From a checkpoint of a small transformer trained on Wikipedia: vocabulary 2048.
Each number is 128 + 32 x the weight over its row's rms, rounded and kept within 0 to 255. Layers, rows and columns count from 0. The size above them is the row's rms in percent of the matrix's.

# layer 2 attention key, 320x320, rms 0.0583, rows 97-121, columns 192-255
size [ 85  76  86 103  94  69  72 107 120 105  73  80 105 111 116  59 100 114 113 100 108 107 116 104  96]
[[225 117 173 167 119 199 155 107 100 117 118 102 147 116 115 148 105  98 140  98 107  99  55 168 139 103 146 117 127 109  97 136 134 113  61 142  79 137 158 123 149 112 133 125 129 177 115  87 129  81 123 144 107 123 136 164  61 127 162 149 179 138  93 129]
 [173  98 118 170 173  94 113  96 125 136 186 102 138 150 134 111 111 103 165 152 103 152  99 165 150 171 123 138 120 156 116 135 165 103 163  97 115 114 130 132 125 147 124  96 199 141 134 104 112 147 143  94  95 134 108 132  92 146 117  75 112 161 172 143]
 [165 133 159  80 122 180 194 162  96 118  98 127  82  74 155 127 133 133  96 135 176 122 100 148  73 147 146 119 183 145 142 198  61 137  75 171 120 119 106 143  99 118 133 118 150 114 157 126 152 111 138 124 138 111 107 163 124  83 136 161 154  91 167 106]
 [ 92 117 141 133 160 159 173 131 124 125 120 102 112  43  92 125 100  92  95 128 142 176 107 135 137 176 148 135 148  33 111 109 150 144 114 120 127 116 138 134 158 170 137 113 115 132 163 132 146  83 143  72 108 202 123 137 118 148 198  56 112 107 118 170]
 [ 67 151  49 174 109  98  96 170 128 109 155  80  98 124 116 102 112  46 137 150 166 133 102 117 151 157  92 118 119  73 131 131 154 130 179 166  87 100  83 140  91 179 153 109 129 147 124 202 159 131 128 131 119 153  84 100  95 165 128  91  80  88 172 180]
 [ 85 178 145 146 124 134 100 138  91  80 146  79 176  72 133 173 131 184 104 118 145 145  98 153 122 112  84 188 167 121 154 113 124 141 154 150  89  62  38 121 160 167 138 110 111  52 118 115 136  98 122 112  99 149 145 164 172 110 156 106 133 176 129  85]
 [139 219 162 132 161  97 139 130 175 111 151  59 148  54  87 152 138 168 154 128 178 145 104 159 128  98 160 140 144 107 134 146 155 123 132 149 117 138  79  59 157  64 118 103 132  91 103 203 142 162 156  50 121 103 136 133  91 138 162 141 103 184 126 124]
 [112 152 156 129 147 121 226 112 120 137 105 106 107 116  88 142 124 161 112  86 167 163 119 130 164 113 196 148 114 153 104 131 138 141 113 134 118  98  69  75 102 149 166 127 163 141 151 120 125  88  60 106  91 131 122 123 170 111 121 182 117 135 153 165]
 [ 81 134 104 165  62 152 182  92  92 129 138  83 144  62 172  94 109 111 116 151 140 132  77 109 159 114  88 200 160  92 133 144 175 109 129 169 103 109 167 119 105 152 110 152 140 145 128 136 149 152 165  52 141 110 124 178  87 120 168 126 148 167 163  98]
 [149 120 171 161 135  81 140 127 111 162 145 130 133 120 114 126 169 177 164 120 161 154 185  92  72 112 114 171 140 108 172 148 110 114 112  89 110 107 128 105  96 133 119 162 178 187 115 186 118 106 112 100 185 170 118 130 102 146 107  88 127 106 131 174]
 [126 133 173 136 183 132 146 134 136 136 106 134 150  79 146 127 129  93 129 132 125 163  88  90 161 117  96 138 148 142  81  85 115 140 145 172 144 146 151 126 127  65 105 148 190 137 181  97 118 125 127 129 140  90 105 150  99  98 159 144 112 115 106 157]
 [136 113 126 125 135 107 114  98 137  69 154 104 119 148 161 171  95  94 120 132 111 159 149 158  94 167 109 129 151 149 131 154  77 150 111 113  77  98 115 153 201 127 112 115 112 104 100 109  68 101  92 144 142 112 106 114 205 122 186 104 112 135 110 141]
 [146  97 163  63  87  78 153 175 149 154 101 145 150 205  80 129  83 164 111 149  85  93 200 117  88 113 148 111 113 138 132 172 112 170 141 126 154 132 145 115 106 158 112 171 107  97 137 114 178 150  53 152 112 104 165 114 110 139 130 179 106  84  57 108]
 [150 136 131 134 130 144 183  87 154 137 154 120  67 163 107 152  98 127 127 179 118 139 191 130 145 221 181 174 101 149 133 106 174 117 108 150 117 106 100 114 111  79  65 144 103 154 169 155 138 122 153 151  66 177 151  96 166 158 119  83 142 108 107 155]
 [101 153 129 120 115  86 107 173 139 124 148  89  99  77 152 165  99 114 147 102 151 155  90 159 134 116 101 150 130 135 113 160 129 112 163  80 100  77 109  84 103 151 131 123 119 136 134 158 168 118  78 136 140  71  80 162 144 130  74 152  89 125  92 153]
 [187 146 175  74 110 124 133 134 153  67 105 114 132 123 139 171  87 198  80 191  89 105 128  78 154 112 165 149 129 126 131 108 108 130 141 134 117 139 158 130 134 123 111 156 109  70 159 106  86 189 143 178 126  43 155 101 161 101 136  83 166 140  88 151]
 [116 138 112 209 109 122 163 178  80 139 138 167 100 126  42 124  95 141  84 124  64 147 153 144 129 101 188  99 119 105  99 150 107 176 111 130 126 176 135  80 151 125 154  93 126 115 115 126  88 122  87 119  89  82 105 137 144 111 116 100  97 137  47 116]
 [ 77 178 162 146 121 158 134  96 118  85 142 199 120 128 149  87 175  97 143 155  89  70 171 126 101  94 111  79 105 127 139 103  93 147 158 144 131 101  88 107 189 133 169 112 111  92 136 117 134 146 161 124 106 139 154 193 151 120 175 111 126 109  75 177]
 [171  97  93 113 147  96 137 141 148  99 135 114 177 127 135 160 152 152 135 130 112  79  83 179 123  63 149 155 192 132 132 108 121 141 166  61 113 119 134  99 134 160  97 138 164 121 124 158 176  84 117 115 139 143 154 146 112 129 211  99 232 152 153 155]
 [147 102 192  94 109 152 110 132 185 152 152 149 109 156 187 112 134 168 151 151 146 116 162 133 102  94 115 172 173 161 131 186 138 137 148 152 175 153 165 149 165 159 107  68 123 112 118 213 133 158 139 110 178 149 176 111 171 137 166 144 189 112 149 101]
 [121  76 109 158 143 157 119 118 111 164 130 138 117 110 135 144  93 106 112 147 112 127  83 150  91 144 108 154 116 111 127 162 118 166  71 122  83 211 176 157 122 128 199  99 112 167 119 153 117  54 154 106 132 115 134 131 131 113  92  49  46 129 114 136]
 [145 155  94  60 131 150 117 157  74 153 148  52 119 137  64 114 108 111 140 188  99 102 112 103 160 116 128 139 168 129 119 101 108  84 106 140  96  27  63 160 128  89 140  74 199 164 113 180 129 123 125 138 139 108 136 112 128 135 156  76 128 105 213 190]
 [137 143 132 106 165  85 253 123  92 139 121 116 114 142 153 175  96 148 139 105 111 117 156  97 157 138 173 126 102 138 115 147 123 136  80  86 120 170 114 189 107  83 147 109 109 107 143 126 157 136  80 184 102 158 134 131 100 107  99 171  91 121 127 108]
 [114 174  99 110 106 153 123 140 126 154  65 175 136 100 120 140 109 188 102 116  76 148  98 129 140  91 103 154 166 114 129 125 131 157 101 125 122  77 153  93 111  99 114 108 156 184 103 141 152 115 180 131 161 173  94 116  70 156  98 104 127  49 163 116]
 [128 138  66 113 158 135 137 138 143 155 142 159 121 161  99 139 171 106 125 120  99 165 116 150 111 120 146 112 130 113 102 148 127 137  35 160  41 127 113 118  97 132 106 124  88 165 161 120 181 111 137 123 160 147 126 134  86 114 108 165 152  94 125 120]]
# layer 2 attention query, 320x320, rms 0.0592, rows 98-121, columns 192-255
size [ 80  82  83 100  84  86  77  84  83  96  92  95  93  92 104 100 110 111 111 105 107 115 106 106]
[[ 50 132 160 128 129  89 103 148  87 121 109 151 108 157 149 203 129 143 106 190 144 152  98 106 138 138 160  93  94 108  98 153 140 176 167  48 105 165 137 176  97 115 146 140 137  98 165  96  98  75 122 148 152  42 109  99 119  71 120 106 134 172 103 131]
 [147 139 105 120  76 152 148 134 162 131 121 123 155 126 104 101 164 151 185  79  86  98 168 127 140 133 159 161 120  97 127 113 119 145 102  60 160 122 157  83 153 130 148 142 157 119  97 150 126 185 109 133 139 114 136  91 154 137 112 210 118 118 114 142]
 [124 152 154 164  70  97 117 169 125 129 111 100 120 101  79 152 146 151 131 180 135 160 121  98 149 142 155 103 110  85 130  95 165 157 163  88 162 154 187  65  91 128 152 128 144 110 142 166  80  96 112 152 139  79  91  86 153 115 109 200 127 133  65  81]
 [111 128 177 120 183  91 119 103 106 180 126 141  87 146 157 171 150 108 101 142 140 145 139 171 130 104  83 151 128 106 128 122 174 185 164 128 111 132 171  94 100  78 104  90 135  96 145  90  89  61  75 104 136 116 134 145 105  93  77 126 173 129 103 130]
 [157 129 177 147 137 142 130 159 171 146 133 153 151 111 120 137 182 133 159  89 139 137 121 116 116 156 174 139 193 126  91 139 124 195 105  88 194  82 188  85 140 147 105  87 110 125  88 147 108 156 127 133 143 126 128 138 101 140  87 203  97  74 127  48]
 [163 156 160 105 115 115 125 111 145  83 130 188 181 155 118 167 134 117 127 110 123 137 141  90 137 148 128  68 118 159 123 170  79 150 168 142 172 164 106 145 185 147 111 111 149  49 140 163 152 179 170  92 139 134  85 157 118 135 133 180 116 111 155  68]
 [157 114 143 119  75 126 112 208 199 145 211 130 150 116 101 101 126  89 138 159 180 135 103 142  69 163 106  65 106 118 119 161  82 158 178 107 173 101 105 161 191 217 111 131 109 104 150 127  83 118 151 178 136 173 144 125 121 144 103 153 109 127 118  86]
 [120 121 158 168 161  88 125  90 163 188 117 146 148 172  90 135  90 147 146 132 154 120 128 137  28  93 120 128 142 126 113 154  99 164 104 110  80 153 132 130 167  76 108  83 163 122  93 144  71 129 133  77 119 138 128 125 121 131 127 137 143  94  81 106]
 [114 123 129 123 123 178 124 134 119  87 180 177 189  77 145 105 139 112 146 147 131 107 147 140 172  99 113  88  93 159 115  65 114 141  93 167 133 131 144  99 120 116 112 111  99  93 129 116 147 140 173  60 113 206 150 165 144 186 143  95 122 137 152 159]
 [100 120 151  77  97 108  93 132  71 100  38 151 122 166 115 138 119  94 130 100 131 122 176  70 183 185  95 128 152 141  96 207 161 162  58  70 164 219 140  92  97 129 124  78 161 122 104 110  75 113 136 110 160  90 112  86 122 103 108 180  81 131 146 130]
 [140 107 153 127 140 146 107 121 118 170 124  86 127 105 153 143 120 138 129  89 109 130  63 118 159 194 114 186 132 158  66 139 163 136 147 138 142 102 130 166 108 116 133 133 130 114 124 141 124  64  87 138 163 149 121 145 122 153 103 107 112 119 166 162]
 [150  82 116 157 148  79  72 113  54  78 134  98 152 134 100 118  87 133  67 129  98 146 160 143 138 126 153 109 136 141 197 113 170  94 127 162 121 121  62 164 106 102 123 105  64 175 145 134 143 139 107 151  82 143 116 127 157  77 151  94 119 169 128  91]
 [136 106 149 163 168 145 139 127 159  72 156 176 131 106 161 155 166 109 114 141 102 159 126  76 112 148 117 147 104 120  65 106 121 118 151 114 148 101 147  63 111 154 156 119 101  67 152 103 130 105  88 133 145 137 165  93 102 167 114  81 141 141 131 167]
 [156 183 161 134 157 138  89 138 114 102  96 168  99 126 104 122  86 176 108 139 119 199 135 122 157 102 153 123 109 174  46  78 169 127 143 114 131 137 123 144 105 134 137 114 119 156 108 125 103 143 166  67 155 113 114 117  60 155 128  85 138 130 130  90]
 [121 105  74 143 181 144 145 116 141 149  87 155 139  91 172 103  65 113 127 155 124 139 133  84 104 122 126 172 126 140 138 147  92 123  69 161 137  97 135 160 145 128 129 130 113 113 141 122 140  78 175 122 145 144 160 122 132 166 166 109 108 117 101 161]
 [157 119 120 105 118 157 101 125 157  99 138 164 171  97 127 140  89 149 106 129 126 135 145 146 109 115  74 101 103 140  80 136 137  78 133 162  98  72  85 114  97 213 115 132  40 103 173 126 138  75 132 149 122 150 166 191 135 119 126 129 161 112  82 110]
 [102 119  54  95 147 157 125 129 131 108 140 137  93  84  93 160 166 133 105 144 193 179 163 139 148 140 100 156  89 110 128 132 130 111 123 120 103 106 108 139  62 105 133 148 118 165 149 106  85  83 159 166 133 141 128  94 112 163 148 120 104 129  99  94]
 [120 145 127 169 119 147 106  91 133 141 183 152 202 107 170 113  72 112  88 153 109  77 189  74 128 126 101  62 101 137  97 128 101  86 151 154  71 128  61 125 137 165 156 164 124  90  96 144 153 103 117 168 168 171  45 174 124 135 151  91 136  99  97 174]
 [114 150 130 181 160 107 100  68  98 105 131  32 143 167  99  85 112 150 123 114 109 122 137 137 108 139 208 132 129 109 165  94 131 186 159 135 106 120 121 146 101  45 154 202 160 201 149 134 130 155 148  95 119 157 149 126  78 122  67  69 146  56 136 123]
 [132 146 119 154  53 105 200 163 113 113 170 168 110 130 161 134 121 144  81 154 149 142  91 116 102 165 112 157  88 160 129 106 114 115 207 120 140 118 205 182 150 134 144 106 126 179  37 118 168 159  83 119 152  95 200 172 118 140 164  82 182 136 107 105]
 [ 71  68 101 104 106 136  79 111 192 134 117 108 114 111 142 109 161 118 133  99 147 155 136 112  67 111  85 103  83 190 129 109 129 115 127 156 100 113 148 151  92 154 103 140 114  75 128 141 138 153 128 154 101 149 213 156 157 131 203 102  95 132 118 120]
 [107 105  94 136 106 105 118 122 125 106 180  85 134 124 118 132 101 127 123 154 122 126  81 111  87  79  29 113  92  96 135 110 142  78 129 106  97 100 125  90 133 189 114 165 143 201  97 178 140 131 130 148 159 170 178 146  83 155 127  93 170 151 221  96]
 [ 83 122 100  92 134 162 165 117 125 148 143 111  64 179 161 142  91  85 151 101 105  94 157 191 107 128  85 194 132 162 133 105 132 152 150 154 103 152 126 197 112 135 137  95 111 182  80 159 182 144 120 125 165 135 164 154 168 138 130 115 146 124 121  91]
 [111  85 121 161 170 166 193 126 155  78 141 121 134 112 178 153 121 158 131 114 126 156 135 111 133 126 116 132 103  92 157 196  72 157 100 118 154 100 159 148 152 126  92 120 157 133 175 121 123 119  98 155  98  84 114  98 147 145 182  83 176 152 169 115]]